Weights of a small transformer language model: vocabulary 25035, rotary positions.
Each number is 128 + 24 x the weight over its row's rms, rounded and kept within 0 to 255. Layers, rows and columns count from 0. The size above them is the row's rms in percent of the matrix's.

# layer 7 MLP gate, 1920x576, rms 0.111, rows 1489-1504, columns 432-575
size [ 94 102 100  93  97 108  94  95  93 100  95 113  96 100 102 106]
[[118 104 106 126 167 139 149 144 151 108 144 140 127 164 132 146 127 113 164 122 122 165 134 149 140 118 186 134  95 140 102 124 104 189 113 115 150 101  81 142 108 128 112 147  99 131 140 156 156 129 133 104 176 135 137 139 134 136 119 149 144  96 129 173 158 131 189  99 121 131  80 145 124  99 120  97  74  97 144 131 111 159 150  70 118  96 117 142 106 114 152 150 128  61 145 115 147 150 130 125 124  89  93 108 128 119 170 161 118 112  97 134 164 129 193 110  76  99 153 172 123 121 139 106 156 156 120 102 149 131 154 100 114 114  93 101 128 201 103  64 160 131 135 145]
 [128 137 104 148 136 170 132 153 113 135 119 125 155 105 107 121 121 149 155 159 140 117 107 106 126 121 169 128 134  93  91 121 145  99  71 139 146 135 145 176 140 156  91 137 148 122 129 131 146 138 134 139 102  94 143 149 130 128 132  72 112 114 152 129 100 133 161 152 153 139 116 106 144 133 151 121 102 131 128 147 171 141 159 128 123 130 112  79 125 144 126 147 166 134 131 136 160 133 165 135  96 127  95 142  85 115 121 121 138 106 132 128  76  87 164  90 136 170 112 156 143 135 163 138 158 179  92  96 149 107 130 109 118 130 135 120 113 118 158 149 118 111 153 156]
 [134 158 119 155 101 125 162 192 108 128  90  97 133 148 116  68  95 135 102 124 119  93  92 134 170 171 154 126 125 139 133  97 147 143 135 122  93 116 142 126 154 118 128 185 112 127 133 153  91  84 121 128 159 127 102 131  96 117  90 109 157 101 125 135 146 167 137  66 157 174 155 167 130 114 158 129 138 143  91 136 194 146 128 134 134 121 156 111  91 141 138 147 143 141 124 129 168 157 131 172 124 146  54 140  90 166 131 100 168 147 130 106 103 135  98 156 142 164 152 141 126 124 140 137 142 155 146 150 111 116 121 155 139 147 126 148 125 167 152 138 173  89 108 138]
 [129 142 176 116 123 117 143 128 186  95 132 133 124 124 157 108 111 103 151  84 164 110 128 131 113 101 131 133 168 124 126 142 158  86 128 137 134 103 143  76 136 114 121 115  90 107  88  93 130 130 174 125 119 143 122 124 173 134 131 174 139 143 141 115 140 132 138  72 173 115 134 110 100 173 129 169 120 137 128  69 134 105 121 125 110  90 146 177 134  96 104 140  88 148 103 128 107 168 158  96 143 137 120 121  92 106 130 142 126 128 153 121 150 126 146 132 114 158 101 128 146 180  98 162 124 110 103 115 124 122 121 133  91 134 114 156 150 112 114 103 122 137 200 135]
 [110 176 139 115 150 193 108 144 119 122 104 166  97 157 144 103 110 105 102  98 144 131 157 147 133 141 153 121 140 171 140 117 171  91 114 194 128 105 129 152 125 133 145 140 126 104 163 103 150 132 147  83 124 140 133 148 118 104 132 116 109 114 145  78 131  97 102 150 132 116  96  73 128  99 118 129 169 103 139 135 150 114 105 121 133 155 121 104 156 123 148 113 164 108 125 105  84 107 125 137 106 133 140 132 142 118 162  91 141 156 115 136 129 138 100  94 131 115 139 123 141 149 105 103 151 136 118 106 121 109 105 129  93 137 131 131 125 127 181 131 147 144 165  94]
 [ 89 174 137  88 132 134 118 136 138 118 131  96 104 166 124 117 118  94 100 138  92 122 136  97 111 123 124 141 124 147 110 112 166  86 149 124 169 151 136 132 120 107 146 116 130  94 121 138 153  98 149 137 159 128  91 176 117 131 126 126 134  63 108 106  89 203 130 169  91  94 111 136 142 106 109 122 123  61 123  92 133 132  85  93 135 115 116 139 134 128 123 106 134 120 153 140 140 144 121 158 119 142 147 156 119 171 130 121 123 117 137 145 138 151 174 100 122 165 107 113 101 144 126 123 126 131 108 104 136  72 107 111 124 106  94 105 112  77 154 137  78 117 129 136]
 [140 146 130 123 155 123 101 109 136 130  65  98 163 126 105 111 117 156 137 123 151 129 127 204 105 105  94  86 143  95 140 119 118 151 128 123  90 121 127 135  83 117 120 125 114 101 114 132 119 103 141 130 154 119 150 148  89 159 111 102 151 118  99 105 153 122 121 160 145 103 123 131 101  98 118 137 124 136 126 119 127 116 116  86 128 144 121 118 114 113 114 126 138  77 109  91 146 168 153 153 122 125  98  83 128 124 101 142 121 137 153 125 142 150 155 166 156 109 179 107 169 130 107 100 142 113 163 123 159  70 124  93 132 165  81 118 134 139 132 169 144 116 164 126]
 [162 129 139 122 109 156 142 119 152 125 166 128 158 143 132  99 133 140 134 104 178 124 141 147 182 133 120 145 175 133 145 130 101 134  84 111 142 116 147 108 136 118  55 123 125 142 141 134 118 144 105 150  78 164  98 126 102 118 143  90 118 132 146 129 127 161 100 132  88 129  76 103 109 153 146 105 127  90 136 117  86 128 148 109 124 118 130 135  87 116 140 149 142 148 125 143 132 115 159 129 124 172  69 169 161 110 107 126 130 107 110 123 131 193 142 153 116 110 117 134 150 158 156 173 123  97 183 149 126  90 115 129  98 111 136 116 127  93 123  83 129 122  73 147]
 [100 100 135 116 118 153 121 107 163 117 155 128  90 126 176 163 124 121 100 132  73 127 119 111 118  66 111 110 125 166 128 138 144 165  90 142 134 110 108 116 132 124 153  93 148 168 138 142 117 114 154 124 110 149 109 126 107 128 111 113 144  94 161 143 114 117 122  95  92 135 122 121 157 141 101 133 122 148 101 147  86 168 117 121 150 111 147 123 100 158 122 141 153 144 147  78 114 132 134 152 123 117 158 153 117 103 170 140 149 137 134 149 132  98  95 111 139 107 138 143 154 175 151 125 108 119 151  81 125 146 159 158 147 116 145 118 170 115 136 144  96  88 144 132]
 [148  94 156 114 180 128 155 151 102 125  80 145 102 111  76 126 189 155 149  92 105 129 134 122  93  83 152 107 155 155 140 124 125 143 118 111  85 124 139 115 138 142 103 154 125 160 112 136 130 129 137  90  99 138 102 155 130 125 160 127 132 139 171 126 107 142 110 115 112 135 168 159 130 103 117 137 125  99 115 136  90 154 135 121 102 142 158 160 132 143 160 114 133 103 112 166 102  97  94 162 127 136 152 144 152 129 121 135 106 112 108 130 149 110 111 139 116 138 126 147 114  96  82 105 142 150 117 127 155 138 100 126 142 138 115  87 131 134 203 128 119 108  89 131]
 [128  87 125 140 101 170 110 123 114 156 129 143 162 120 121 121 149 149 133 142 157 141 103 111 104 109 168 116 155 107  93 142 142 103 114 146 118 100 105 166 149 120 161 139 115  77 116 100 134 135 128 202 144 134 130 123  98 121 147 125  86 138 169 124 169 113 136  96 121 182 152 120 145 155 169 187 117  82 127  99 155 131 124 136 102 119 137  90 154 122  64 128 114 101 111 122 124 117 117 123 116  96 159 171 119 147 123 174 141 147 127 130 135 154 124  99 144 140 163 122 127 117 121 162 126 101 141 115 146 118 116 121 125 128 134 139 149 133 135 100 121 139 139 105]
 [122 162 140 149 143 165 125 151  96 182 135 116 122 102 138 116 132 148 131 167 129 124 124  86  95 104 112 129 104 144 102  83 111 143 126 177 148 120 120 138 188 112 117  88 129 119 136  83 115 120 115 134 123 118 131 156 165 156 159 122 105 132 124 164 117 124 149 131 110 123 128 131 109 163 135 125 149 124 169 138 117 144 143 145 118 128 152  85 126  94 122 109 135 112 142 101 140 150 143 145 162 134 133  93 155 145 145 123 107 153 131 142 161 132 100 133 139 112  97  92 168 131 165 159 152 137 122 132 142 136  91  99 129 142 100  84 137  88 127 151 111 101 125 150]
 [ 90 151 126 139 126 166 145 183 130 128 131 126 106 148 150 147 142 154 112 123 127 121 114 129 106 126 142  94 134 115 124 121 139  98 134  80 143 118 143  98 141 118 109 129  98 167 130 123 122 144 134 118 136 118 155 115 134 106 120 138 155 152 172 174 147 149 147 131 140  83  98 160 184  75 121 127 130 134 143 108 125 145 145 110 144 155 115 156 115 129 153 101 122 163  82 109  94 126 150 142 103 132 101 128 182 121 140 138 136 123  65 110 144 114 112  85 119  87 136 148  91 140 105 128  88 119  94 122 148 147 131  78 117 152 115 153 136 106 108 152 118 109 141  82]
 [ 94 110 163 110 177 150 137 118 119 121 111 136 116 133 177 123  74 131 142 133 111 131 120 121 139 140 137  74 104 179 124 143 106  96 148 123 135 114 131 139  83 138 129 160 106 104 115 113 117 149  72 108 147 101 121  98 157 130 121  89 176 121 138 207 128  93 101  90 144 154 126 152  94 174 124 149 121  85 182 101 145 157 100 116 141  95 122  93 120  78 124 141 126 141 170 122 157 130 113 122 131 102  93 134 127 154 113 111 130 123 142 105 145 133 143 123 155 133  90 135 150 122  82 145 193  90 129 123 169 135 134 102 157 148 136 134 143 151 112 114 117 161 149 118]
 [129 136 138 141 141 137 117 133 114 131 119  85 109 106 138 129 131 119 142 133 109 133 131 134 140 103 165  94 103 109 176 172 119 132 159 145  82 157 124  83 117 110 113 122 134 102  73 126 145 133 122 135 126 136 130 110 137 144 129 122 147 124 142 144  96 136 102 100 159 143 150 125 138 162 157 144 134 143 107 112 136 137 115 129 128 134  64 164 152 139  96 163 143 130 127 151 137 156 114 148 123 107 116 107 134 118 120 156 111 144 117 116 174  99 151 133  56  51  92  94 135  89 108 109 113 149  88 101 120  86 134 128 142  84 131 150 136 136 126 157 105 121 149 141]
 [125 114 156 119 143 134 139 154  82 148 195 156 150 140 118 156 134 154 169 119 153  97 156 105 164 149 137  87 113 129 127 179 119 100 140  99 133 156 131 170 126 113 130 109 138 125 111 112 118  96 146  60  98 104 126 126 122 139 116 148 154  62 147 174 139 147 101 108 128 131 161 130 129  77 130 116 133 166 136 133 122 126 172 109 147 146 112 137 159 118 138 168 154 120 129 103 121 124  89  96 166 149 124 169  98  76 108 123 145 105 127 158  66 163 123 114 114 121 129 154 139 173 122 154 111 122 175 145 148 150 125 168 155 137 116 109 112 153 153 166 127 150 130 139]]
# layer 7 MLP up, 1920x576, rms 0.121, rows 1489-1504, columns 432-575
size [101 104  99  94  91 109  96  99  98  99  96 111  99 100 100 111]
[[101 138 120 150 148 119 104 128 142 118 155 128 115 144  97 134 145  65 177 157 133 132 128 156 138  98 122 141 143  85 177 108 105 151 155 119 146 157 109 109 111 126 100 134  75 134  82 107 139 111 141  90 135 116  84  91 121 137 108 140 146  91 137  98 141 121 150 114 120 132 105 115 113 159 118 127 103  28 130  99 135 128 113  69 166 129 113  93 124 130 199  99 135 120 110 132 139 153 123 125 138 104 119 150 141 108 104 165 136 145 111 107 177 100 148 139  81 125 119 143 164 135 122 139 111 140 138 153 138 131 101  87 116  98 130  97 122 154 110 102 107 111 121 124]
 [123 134 102 135  86 120  79 163 138 103 129 104 140  92 119 126 128  98  98 122 141 110 154  90 189 137 119 153 100 128 118 148 122 141 171 143 134 122  86 165 130 138 174 137 103 148 166 141 117  94 135 148  76 143 135 143  84 133 136 129 130 158 140 158 127 125  93  94 104  85 139 145 128 163 156 117 125 120 157 124 117 114 106 123 125  99  85 195 123 136 134 116 140  96 133 120 117 155 145 146 102 118 133 142 153 101 148 137 127 159 124 123  92  95  91 115  97  96 130 132  89 117 152 152 146 131 120 115 116 123 118 153 133 128 158 140 136 188 165 125 152 139 101 126]
 [ 99  88 108 111 129 190 136 100 131 134 125 141 147 131 141 107 108 171 158 128  97  56 112 157 102  68 137 147 131  90  98 118 133 109 127 108 152 147 129 121 103 132 127 144 134 101 115 143 116 136 104 103 110 125 136 116 120  66 160 131 125 168 118 171 122 148 142 137 143 155 129 125 140 116 149 155  68 137 165 172  36 152 133 119 117 139  72 133 133  98 123 158 150 105 128 124 121 145 138 142 143  96 125 116 105 124  94 128 102 101 159 119 155 169 138  97 115 140 137 152 127 113 155 142 100 131 109 143 103 153  96 113 135 113 168 137 120 152 151 145 102 112 143 121]
 [110 128 159 158 131 123 153 217 110 125 112 130  96 160 125 161 137 145 149 128 160 124 103 151  89  85 167 157 117 158 147 145 137 128 122 170 114 105 153  98 151 123 116 121 103 118 131 120 147 120 118 120 170 110 106 116 123 108 101 130 116 134  91 135 129 122 129  88 124 131 132 142 108 117 118 162 113 141 142 111 134 144 132 120  82  96 160 161 133 114  94 152 107 148 143 109 117  92 122  87 134  93 175 106 143 144 116 149 124 151 102 145 118 129 111 124 117 177 145 139 141 102 107  87 123 162  88 151 156 111 142 112 121 137 152 150 107 135 127  95  95 104 134 139]
 [118 143 115 145 151 140 108  80 104 160 152 146 109 131 144 125 104 154 114 162 118 121 100 125 140 103 104 152 100 108 112 123 127 131 124  91 145 168 119 112 130 109 109  98 130 112 119 130 120 123 118 157 103 159 116 101  86 105 103 120 136 138  97 139 105 138 143 100 110 145 118 144  96 173 115  75  97 153 143 152 149 143 164 134 113 105  68 113 136  51 129 132 147 171 132 136 147 158 114 155 118  95 114 152 126 125 142 146  93 151 150 144  60  91 200 151 135 135 112 127 142 101 145  87 144  94 113 132  85 124 100 121 117 158 143 137 116 108 149 138 116 139  82 157]
 [125 162 120 110 106 103 129 132 102 212 141 126 165 142 128 143 143 167  92  83  93 116 144 149 112 124 126 131 138 128 158  83 128 146 131 160 144 131 143 117 143 100 151 105 116 134 119  84 159 144  88 102 124 124 146 145 108 127  99 137 150 158 120 107 136 149 118 145  98 158 154 113 106 130 112 101  71 141 160 120 141 133 133 171 121 139 136 120 151  96 102 146 123 130 123 159 141 100 132 155  98 120 125 126 154 120 157 129 134 147 192 155 118 139 125 105  89 139 135 135 101  98 135 142 183  89 153  92 109 129 166 157 156 174 143 146 168 131 102 155 200 176 165 158]
 [151 107 115 147 122 146 108 134 158 137 118 124 134 155 132  91 123 153 148  90 124 111 131 134 126 134  85 119  88 118 114 127 145 138 176 104  74 115 105 124 144 113 137 111 107 129 121 121 130  87 127 131  99 129 147 148 109 132 115 108  86 129 104 112 162 126 121 131  88  89 149 134 104 133 138 144 132 102 110 123 126 114 126 116 133 141 103  69 151 135 133 117 136 109  83  71 118 148  93 108 119  85 117 109 104 122 126 127 127 128 142 127 149 137 132 140 171 130 154 120 130 153  96 175 157 119 112 137 107 158 133  75 140 158 126 103 190 109 125 162 100 118 155 103]
 [ 87 131 118 136 141 119 116 165 151 105 151 108 146 138 152 117 130 120 148  97 121 140 128 138 124 136 101 151 142 123 130 143 121 130 120 136 130 147 128 146 129 119  95 102 120 117 134 132 134 105  95 136  62 140 112 130 128 116 134 102 136 122  87 151 116 156  71 163 127 113 124 111 126 124 145 148 202 153  98 172 140 104 124 131 154 137 164 139 120 151 117 115 151 123 145  97 125 119 155 122 160 170 134 117 146 123 147 145 137 115 123 116 165 135 161  97 148  99 141 127 154 169 120 153 129 158 189 157 107 114 144 156 135  95 115 109 126 106 113 100 127 115  88 167]
 [163 101 125 126 129 122 148 132 117 132 140 134 161 148 139 128 130 121 172  92 123 120 185 146 137 130 135 106 122 117 140 146 116 138 135 122 109 124 146 140 131 148 108 188 136  98 118 157 104 140 134 106 147 116  92 101 114 104  81 155  94 123 156  65  83 125 150 156 141 122 139 168 120 160 143 107 122 147 181 173 106 100 117 158 140 120 152 145 107 125 169 153 140 144 120 134 111 146 111 125 124 146 131 144 143 129 117  92  95 149 133 114 113 165 110 127 153 140 115 153 119  87 136 121 150 141  79 117 150 115 111 149 118  60 149 126 143 153 116 110 110 140 119 119]
 [152 132 138 176 106  96 113 129 120 179 132  83 113 126 131 134 106 151 166 128  91 141 141 159 137 149 122 158 122 158 115 111 145 127 126  86 137 105 134 146 149 129 117 178 136 134 127 171 115 101 137  71  79 124 130 121 113 116 113 130 124 148 174 140 123 113 101 121 139 109 141 144  98  97 113 127  87 119 143 111 124 129 125 144 118 171 130 154 176 138 144  92 175 102 106 161  87 120 164 164 108 123 146 136 145 128 107 116 104 140 144 133 129 156 117 110 161 142 149 118 132  98 146 141 158 129 173 106 117 123  91  97 138 157 107 156 136 158  99 156 107  81 120 127]
 [128 122 105 152 109 132  98 113 146 131 160 100 107  87 123 116 113 128 120 140 147 145 113  89 118 129 125 136 132 145 135 117 154 143 125 105 140 133 149 123 129  77 151 136 145 138 131 136 117 169 129 166 144 116 143 119 102 124 134 141 108 135  99 125 102  82 182 145 121  95 110  94 141 110 129 172 105  92 110 132 125 149 158 112 123 129 156 174 131 160 131 109 156  96 164 123 154 140 139 138  87 188 154 134 176 153 193 114 154 101 124 132 133 130 144 161 143 127 127 110 100  98 128 192 113 130 125 143 149 123 151 117 120 103 137 111 125 163 139 115 121 171 133 150]
 [126 128 106 139  96  75  97 141 147 141 100 122 132 145 135 113 152 132 141 146 137 140 111  98 120 107  92 134  54 136 129 131 139 123 160 151 111 129  93 149 103 101  97 128 117 108 157  70  89 141 100 114 113 150  70 125 139  99 125 128  81 143 168 130  90 131  97 127 110 157 146 134 151 139 114 133 156 105 118  98 114 117 143 149 100 129 135 106 116 101  95  85 107 137 185 134 106 112 168 118 132 164 174 133 152 153 135 148 107  92 103  97 115 140 175 163 125 116 137 116 118  94 118 137 176 145 131 113 145  98 163 158 104 111 134 100 124 120 113 100 137 122 149 147]
 [128 104 130 104 129 128 141  62 181  95 121 133 176 146 160  87 110 120 122 136 140  98  93 129 122 101 162 142 151 130 109 138 187 149 111 187 113 131 121 101 120 163 138 126 144 155 135 141 120 111 108 161 120 118 130 150  93 133 141 117 121 148 147 110 140 100 144 120  81 103 145  88 114 146 124 103 133 123 124 119 125 169 131 136 157  91  86 131  67  94 107 120 142 156 139 147 117 139 136  95 129 156 146 115  69 105 150 161 105 115 119 155  83 125 106  83 131 142 123 113 132 143 149 146 121 106 125 137 138 104  66 132  87 137 112 121 121 140 137 125 134 145 119 120]
 [130 141 124 129 123 104 143 110 137 139 119 118 124 124 127 121 113 136 135 144 170 155 153 136 178 138 151 127 147  96  89  84 100  70 155 133 115  98 108 102 133 125 117 137 129 102 136 138 147 129 163 146 129 164  92 164 107 147 157 133 132 170 135 148 115 163 144 135 152 108 118 137 181 111 156 113 151 150 125 164 125 137 159 159 101 129 133 150 187  91 148 137  96 124 108 118 146 125 166  69 129 126 146 135 138 140 128 120 118 110 152 137 179 145 108 131 105 150  99 159 116 126 117 123  96 120 120 156 101  93 128 161 102 169 154  94 153 174 159 153 154 121  75  78]
 [151 113 139 146 104 133 142 127 130 118  92 143  98 111 130 173  93 161 118 138 181 147  78 118 133 130 144 142 109 157 113 106 127 108 118 105 185 114 125 138 122 149 139 114 147 153 103 118 125 127 132 111 104 116 150 126  85 204 104 147 106 150 132 129 108 161 113 170 146 115 120 156 139 143 140 165 138  61 114 159 127 133 164 113 135 117 137 163 104 108 175 122  88 124  91 106 114 149 109 128 136 132 108 119 117 159 126 125  80 108 131 155 145 160 122 112 125 177 152 148 134 154 176 140  85 127 131 120  97 156 113 147 130 128 105 133 115 143 118 152 121 101 145 149]
 [129 116 174 149 121 113 100 135 120  98 139 149 139 161 128 129 107 124 158 108 129 152 141 166 146 125 149 112 129 115  82 129 105 121 104 139 153 140 104 125 138 140 133 137 203 114 161 118 104 141 154  96 121 105 166 149 160 118 136 130 132 117 172 175  76 139 125  86 141  82 151 137 107 105 145 182 119 132 142 118 113  79 119 103 165 103 159 124 139  99 145 161 129 118 141  88 191 118 110 102 119 175 150 117 111 111 135 111 147 103 146 121 105 130 125 123 148 132 143 157 142  98 126 144 135 124  96 137 136 149 125  76  99 133 148 136 116 170 182 108 155  98 105 115]]
# layer 7 MLP down (transposed), 1920x576, rms 0.119, rows 1489-1504, columns 432-575
size [106 107  92 104  76 108  87  86  92 103 100 104 102 101  98 111]
[[107  98 140  99 151 154 102 154 188 102 147 116 133 163 106 128  92 126 108 139 120 109 112  91  69 131  94 100 119 148 123 128 153 119 139 163 138 158 148 164 112 156 127 150 153 164 146 168 162 143  99 121 126  88 184 151 137 120 158 132 133  95 138 146 132  71  85 158  94 136 154 114 123  96 108 161 117 185 128 139 139 145 101 183 111 152 136 143 107 159 115 113 110 145 148 120 158 120 120 120 189 113 107 112 148 127 181 102 143 157 136 151  94 118 125 140 101 132  98 155 113 135 135 113 121 138 131 117 131  99 143 150 100 194 133 103 127 152 127 126 100 136 162 160]
 [119 108 115 135 141 125 122 139 120  84 120  93 136 190 144 141 154 158 126 119 126 146 124 107 147 206 113  93 155 128 132 138 106 149 154 108 162 126 118  95 139  83  78 130 150 112 149 186 112 117 124 168 175 171  96 130 143 110  95 130  90 100  91 138 184 123  92 145 114 131 154 135 151 150  98  93  88 132 131 156 104  85 115 154 133 105 134 147 123  99 149 152 112 120 133 126 116 149 140 162 142 143 122 117 110 160 145 126  99 102  85  82 111 139  93 124 125 130  86 125 163 103  88 156 142 133  97 112 142 122 116 133 111 131 147 139 113 177 119 125 114 163 144 137]
 [143 144 123  63  78 182 156 158 135 117 121 137 135 127  89 161  99 129 130 171  79  87 122 113 117 112 142 101 154 134 177  98 140 151 180 141 126 151 106 129  99 110 101 120 114 160 104 129 122  99 152 100 139 166 160  85 119 155 179 148 131 141 157 141 152 103 158 107 188  74 118 121 139 116 117 183 130 164 115 133 126 163  92 134 149 164  89 146 150 115  41 115 137 130 176 147 157 139 112 122 149 129 149 155 132 157 131 130 116 160 153  77 122 142 132 145 115 149 128 146 173 145 120  95 149 101 132 102 134 140 103 130 141 121 114 165 129 152 103 177 119 157 120  99]
 [ 81 122 119 123 133 170 118 152 124 110 108 117 151 139 111  88 107 145 143 122 123 135 128 159 107 128 122 159 164 106 143 111 133 105 164 103 132 119 132  94 102 214 114 115 175  75 132 131 173 115 173 125 176 131 123 121 161 125 126 120 116  89 157 102  90  80 111 143 165 116 143 149 123 156 144 106 153 160 106 121 121 136 140 130 102 116 135 148 105 145 127 143 161 174 129 132 130 139  75 123 152 115 132  91 134 143 118 100 100 126 105 117 154 156  79 133 126  97 115 155 125 116 166  91  87  90 106 114 147 145 115 102 132 156 132 170 135 176 135  57 100 122  60 119]
 [119 132 123  61 126 105 162 137  64 126  81  95 145 150 123 120 168 119 118 149 131 136 111  94 110 131 127 102 122 129 140 126 125 125 138 136 115 160 168 138 100  96 129 131  87  64 184 138 115  97  92 153 149  97 108 179 151 120  92  93 109 123  96 133 138  99 102 177 135 155 164 153 125 138  79 142 139 145 118 111 133 108 108 138 125 113 113 140 113 119 120 155 130 139 116  95 147  68 143 147 147 140 138  86 137 166 103 121 138 170 129 111 161 154  88 122 136 188  99 133 155 129 109 129 136 128 123 117  97 202 108 131 133 122 136 157 130  99 129 121 126 146 109  67]
 [ 97 135 119 121 103 124 116  91 142 105 132 105 142  93 135 123 144  97 119 127 125 114 106 118 101 111 154 136  81  62 126 180 110 110 119 149 156 123 134 117 127 113 150 129 166 150 153 145 132 172 116 128  78 121 113 146 156 143 127  88 163 131 112  86 130 133 136  68 131 105 128 129 142 104 118 112  98  75 113  78 133 119 128  96 152 100 100 137 113 148 145  93 136 127 133 129 113 171 123 158 140 132 139 136 140 126 114 124 115 150  96 161 108 117 122 146 143 126 101  65 100 153 108 148 151 122 148 118 138  83 127 172 129 116 100 124  93 103 160 139  80 119 125  89]
 [126  71 119 135 132 121 123 134 167 189 107 143 113 136 130 163 150  70 143  99 149 180 131 165 152 129 146 126 166 118 106 141 116 148 139 127 120 125 129  99 100 111 170 147 162 127 143 164  97  97 107 108 213 111 139 158 110 110 157 141 150 150 131 143 146 141 128 134 112 103 145 153 136 127  97 148 157  78 104 102 119  68 138 130  93 146 108 168 122 150 126 120 159 183 166 128 110 173 109 121 110 113 114 138  95 106 141 111  97 106 128 108 141 138 101 125 110 100 127 182  98 138  87 124 132 174  89  97 134  78 102 147 121 164 117 157 114 132 103 135 120 125 155 112]
 [128 145 141 152 151  77 125  91 130 131 142 117 174 120 125 142 128  91 126 152 104 142 117 154 151 140 133 161 135 111 161  83 141 107 148 108 154 140 130 179 139 122 144 126 142 122 107 116 126 107 173 100 186 140 141 125 124 157 162 117 171 166 108 148 143 115 173 169 115 147 100 122 149 136 137 132 110 144 132 167 114  64 154 142 113  87 167 141 129 145 133  83 119 166 119 144 147 119 100 133 121 108 120  85 117 139 125  72 115 139 104 107 108 138 146 124 128 129 115 127 145 162 148 109 161 138 126 158 106 123 176 113 166 141 133 159 159  97 146 131 113 106 125 144]
 [129 121 117 110 159 176 165 134 149  87 154 155 127 133  81 151  78 114 137  98 127 165  95 145 148 161 117  99 136 111 118 118  89 142 174 157 106 108  97 122 119  67 152 124 142 114 129 159 139 146 140 166 113 116 135 112 160 112 151 125 133 142 118 105 127 135 166 120 135 134 121 133 123 169 131 100 132 134  94 135 104 156 173 104 175 137 127 133 112 128 125 114 134 123 123 117 160 171 137 111 123  99 128  96 115 130 142 134 130 168 171 131 128 115 156 138 122 132 168  84 151 108  81 150 146 135 130 122 175 129 146 108 106 148 112 141 135 126 130 164 107 142 151 159]
 [142 111 163 110 163 122 152  98 151  95 157 139 173 101 104 156 124 107 118 140  87 123 142 142 124 126 155 125 151  92 134 117 138 178 125  74 121 116 146 100  80 150  75 174 100 122 129 145 124 140 108 163 110 141 132 211 118 127 137 123 148 126  99 139 128 148 105 147 156 190 110 153 120 122 129 131 160  96 141 121 127 140 120 132 103 130 120 136 103 113 126 121 119 125 150 133 136 143  82 160 116  95 148 188 129 140 129 131 116 112 148 142  88  99 132 152 156  94 142 158 129 110 124 129  85  95 134 123 127 104  93 144 126 131 160 155 187 161 134 143  90 150 116 162]
 [184 126 141 111 138 150 158 142 121 131 121 141 161 105  87 154 150 126 138 150 125 121  53 120 100 140 127 147 150  95 146 108 121 158 153 124 112 170 146 159 125 133 128 141 113 129 132 135 143 134 153 137 104 126  99 142 169 115  98 144 120 136 158 127  53 131 136  90 140 135 149 112 157  48 126 156 130 123  81 182 162 124 153 153 108 135 134 112 107 125  92 119 148 128 124 102 109  99 136 114 100 123 147 150  90 130 121 128 132  87 148 111 111 129 116  65 118 110 146 151 119 127 100 172 148 132 135 114 112 125 141 145 128 121 116 108 114 135 116 141 140 127 140  93]
 [154 125 146 150  93 100 124 124 148 155 137 148 145 113 135 129 128 114 142  95 118 140 133 121 142 128 109 126 160 134  94 133 145 167 123 124 164 103 152 171 159 114 121 125  95 116 113 128 147 163 100  99 168 146 153 151 115  96 123 115 128 111  94 107  97 181 128 133 143 155  92 153 151 185 134 128 108 136 144 170  91 116 110 105 114  89  93 126  89 140 120 143 131 146 181 140 114  90 162 134 130 139 144 153 133 120  78 178 128 117 139 124 128 137 142 115 151 132  84 115 123 142 140 141 192 121 105 136 139 117 162 107 158 115 122 133  87 106 130 130 106 112 146  88]
 [108 167 143 117 171 102 156 152 117 166  93 132 140 134 155 117 122 166 143 119  98 120 142 137 125 118 147 125 134 139 113 118  96  84  96 158 123 141 118 112 108 155 162 117 133 155 141 157 112 172 114  85 125  86 129 165  74 118 128 124  81 171  92 171 137 137 169 118  98 118 112 128 106 129  76 114 101 105 125 118 103 152 178 135 127 159  98 150 124 156 120 114 129 108  83 103 110 123 126  94 164 162 109 105 147 115 111 152 137 113 166 120 162 126 133 112 135  94 112 139  89 129 173  98 120 132 169 145 150 140 130 153 113 140 133 107 122 135 146 103 103  92 145  76]
 [109 124 150  74 109 151  93 146 132 136 123 128 108 139 121 102 167 157 134 150 135 116 130 142 123 163 129 163 170 164 157 150 131 112 128 130  81 147 136 144 110 110  78 164 149 108 130 149 185 109 136 118 112 135 116 131  99 142 151 114 153 134 178 113 101 153 116 122 171 167 114 100 169 137 117 124 122 153 106 135 190 147 160 150 100 153 118 112 105 134 148 121 137  67 120 148 107  91 142  91 135 132 135 146 137 159 140  85  90 100 149 170 129 154 113 159 129  76  86 168 162 131 128 134 141 132 148 147 132  87 101 146  99 138 114 152  96 119 143 123 148 118 157 167]
 [118  81 142 141  87 147 140 126 139 152 136 117 163 164  83 134 127 150 111 132 134 107 103 137 131 112 105 112 122 106 124 134 158 148 191  93 148 110 127 104 173 136 126 139 111 142 101 190 168  96 108 110 190 114  99  84 133 123 166  79 117 133 152 118 101 118 111 126 146 150 148 117 122 130 107 122 125 164 165 104 140 138 114 120 127 119 155  92  88 146 101 121 149 151 176 113 123 139 142 151 133 129 164 140 122 124 156 113  78 129 137 145 138 127 124 109 114 140 146  94 101 142 113 174 127 167 106 134 138 127 146 129 116  97 181 137 146 112 165 154 122 117 105 146]
 [ 73 213 122 141 150 138 153 150 119 131 150 119 182 125 130  90  77  97 150 125  93 137 162 109  99 114 105 109 127 112 135 142 148  94 110 137 157 136 146 145 147 133 139 134 143 116 148 112 149 140 170 127 161 143 166 117 149 112 143  78 135 114 111 163 120 142  99 114  94 135 158 137 111 108 131 139 144 109 144 166 147  95 171 123 121  73 104 122 112 176 123 147 124 147 148 108 130  96 120 164 113 119 124 158 134 149 121 106 109 153 162 154 180 107 119 125 127 119  99 124 112 117 100  78 145 112 128 123 193 113 185 130 172 139 134  96 163 120 126 193 139  93 124 158]]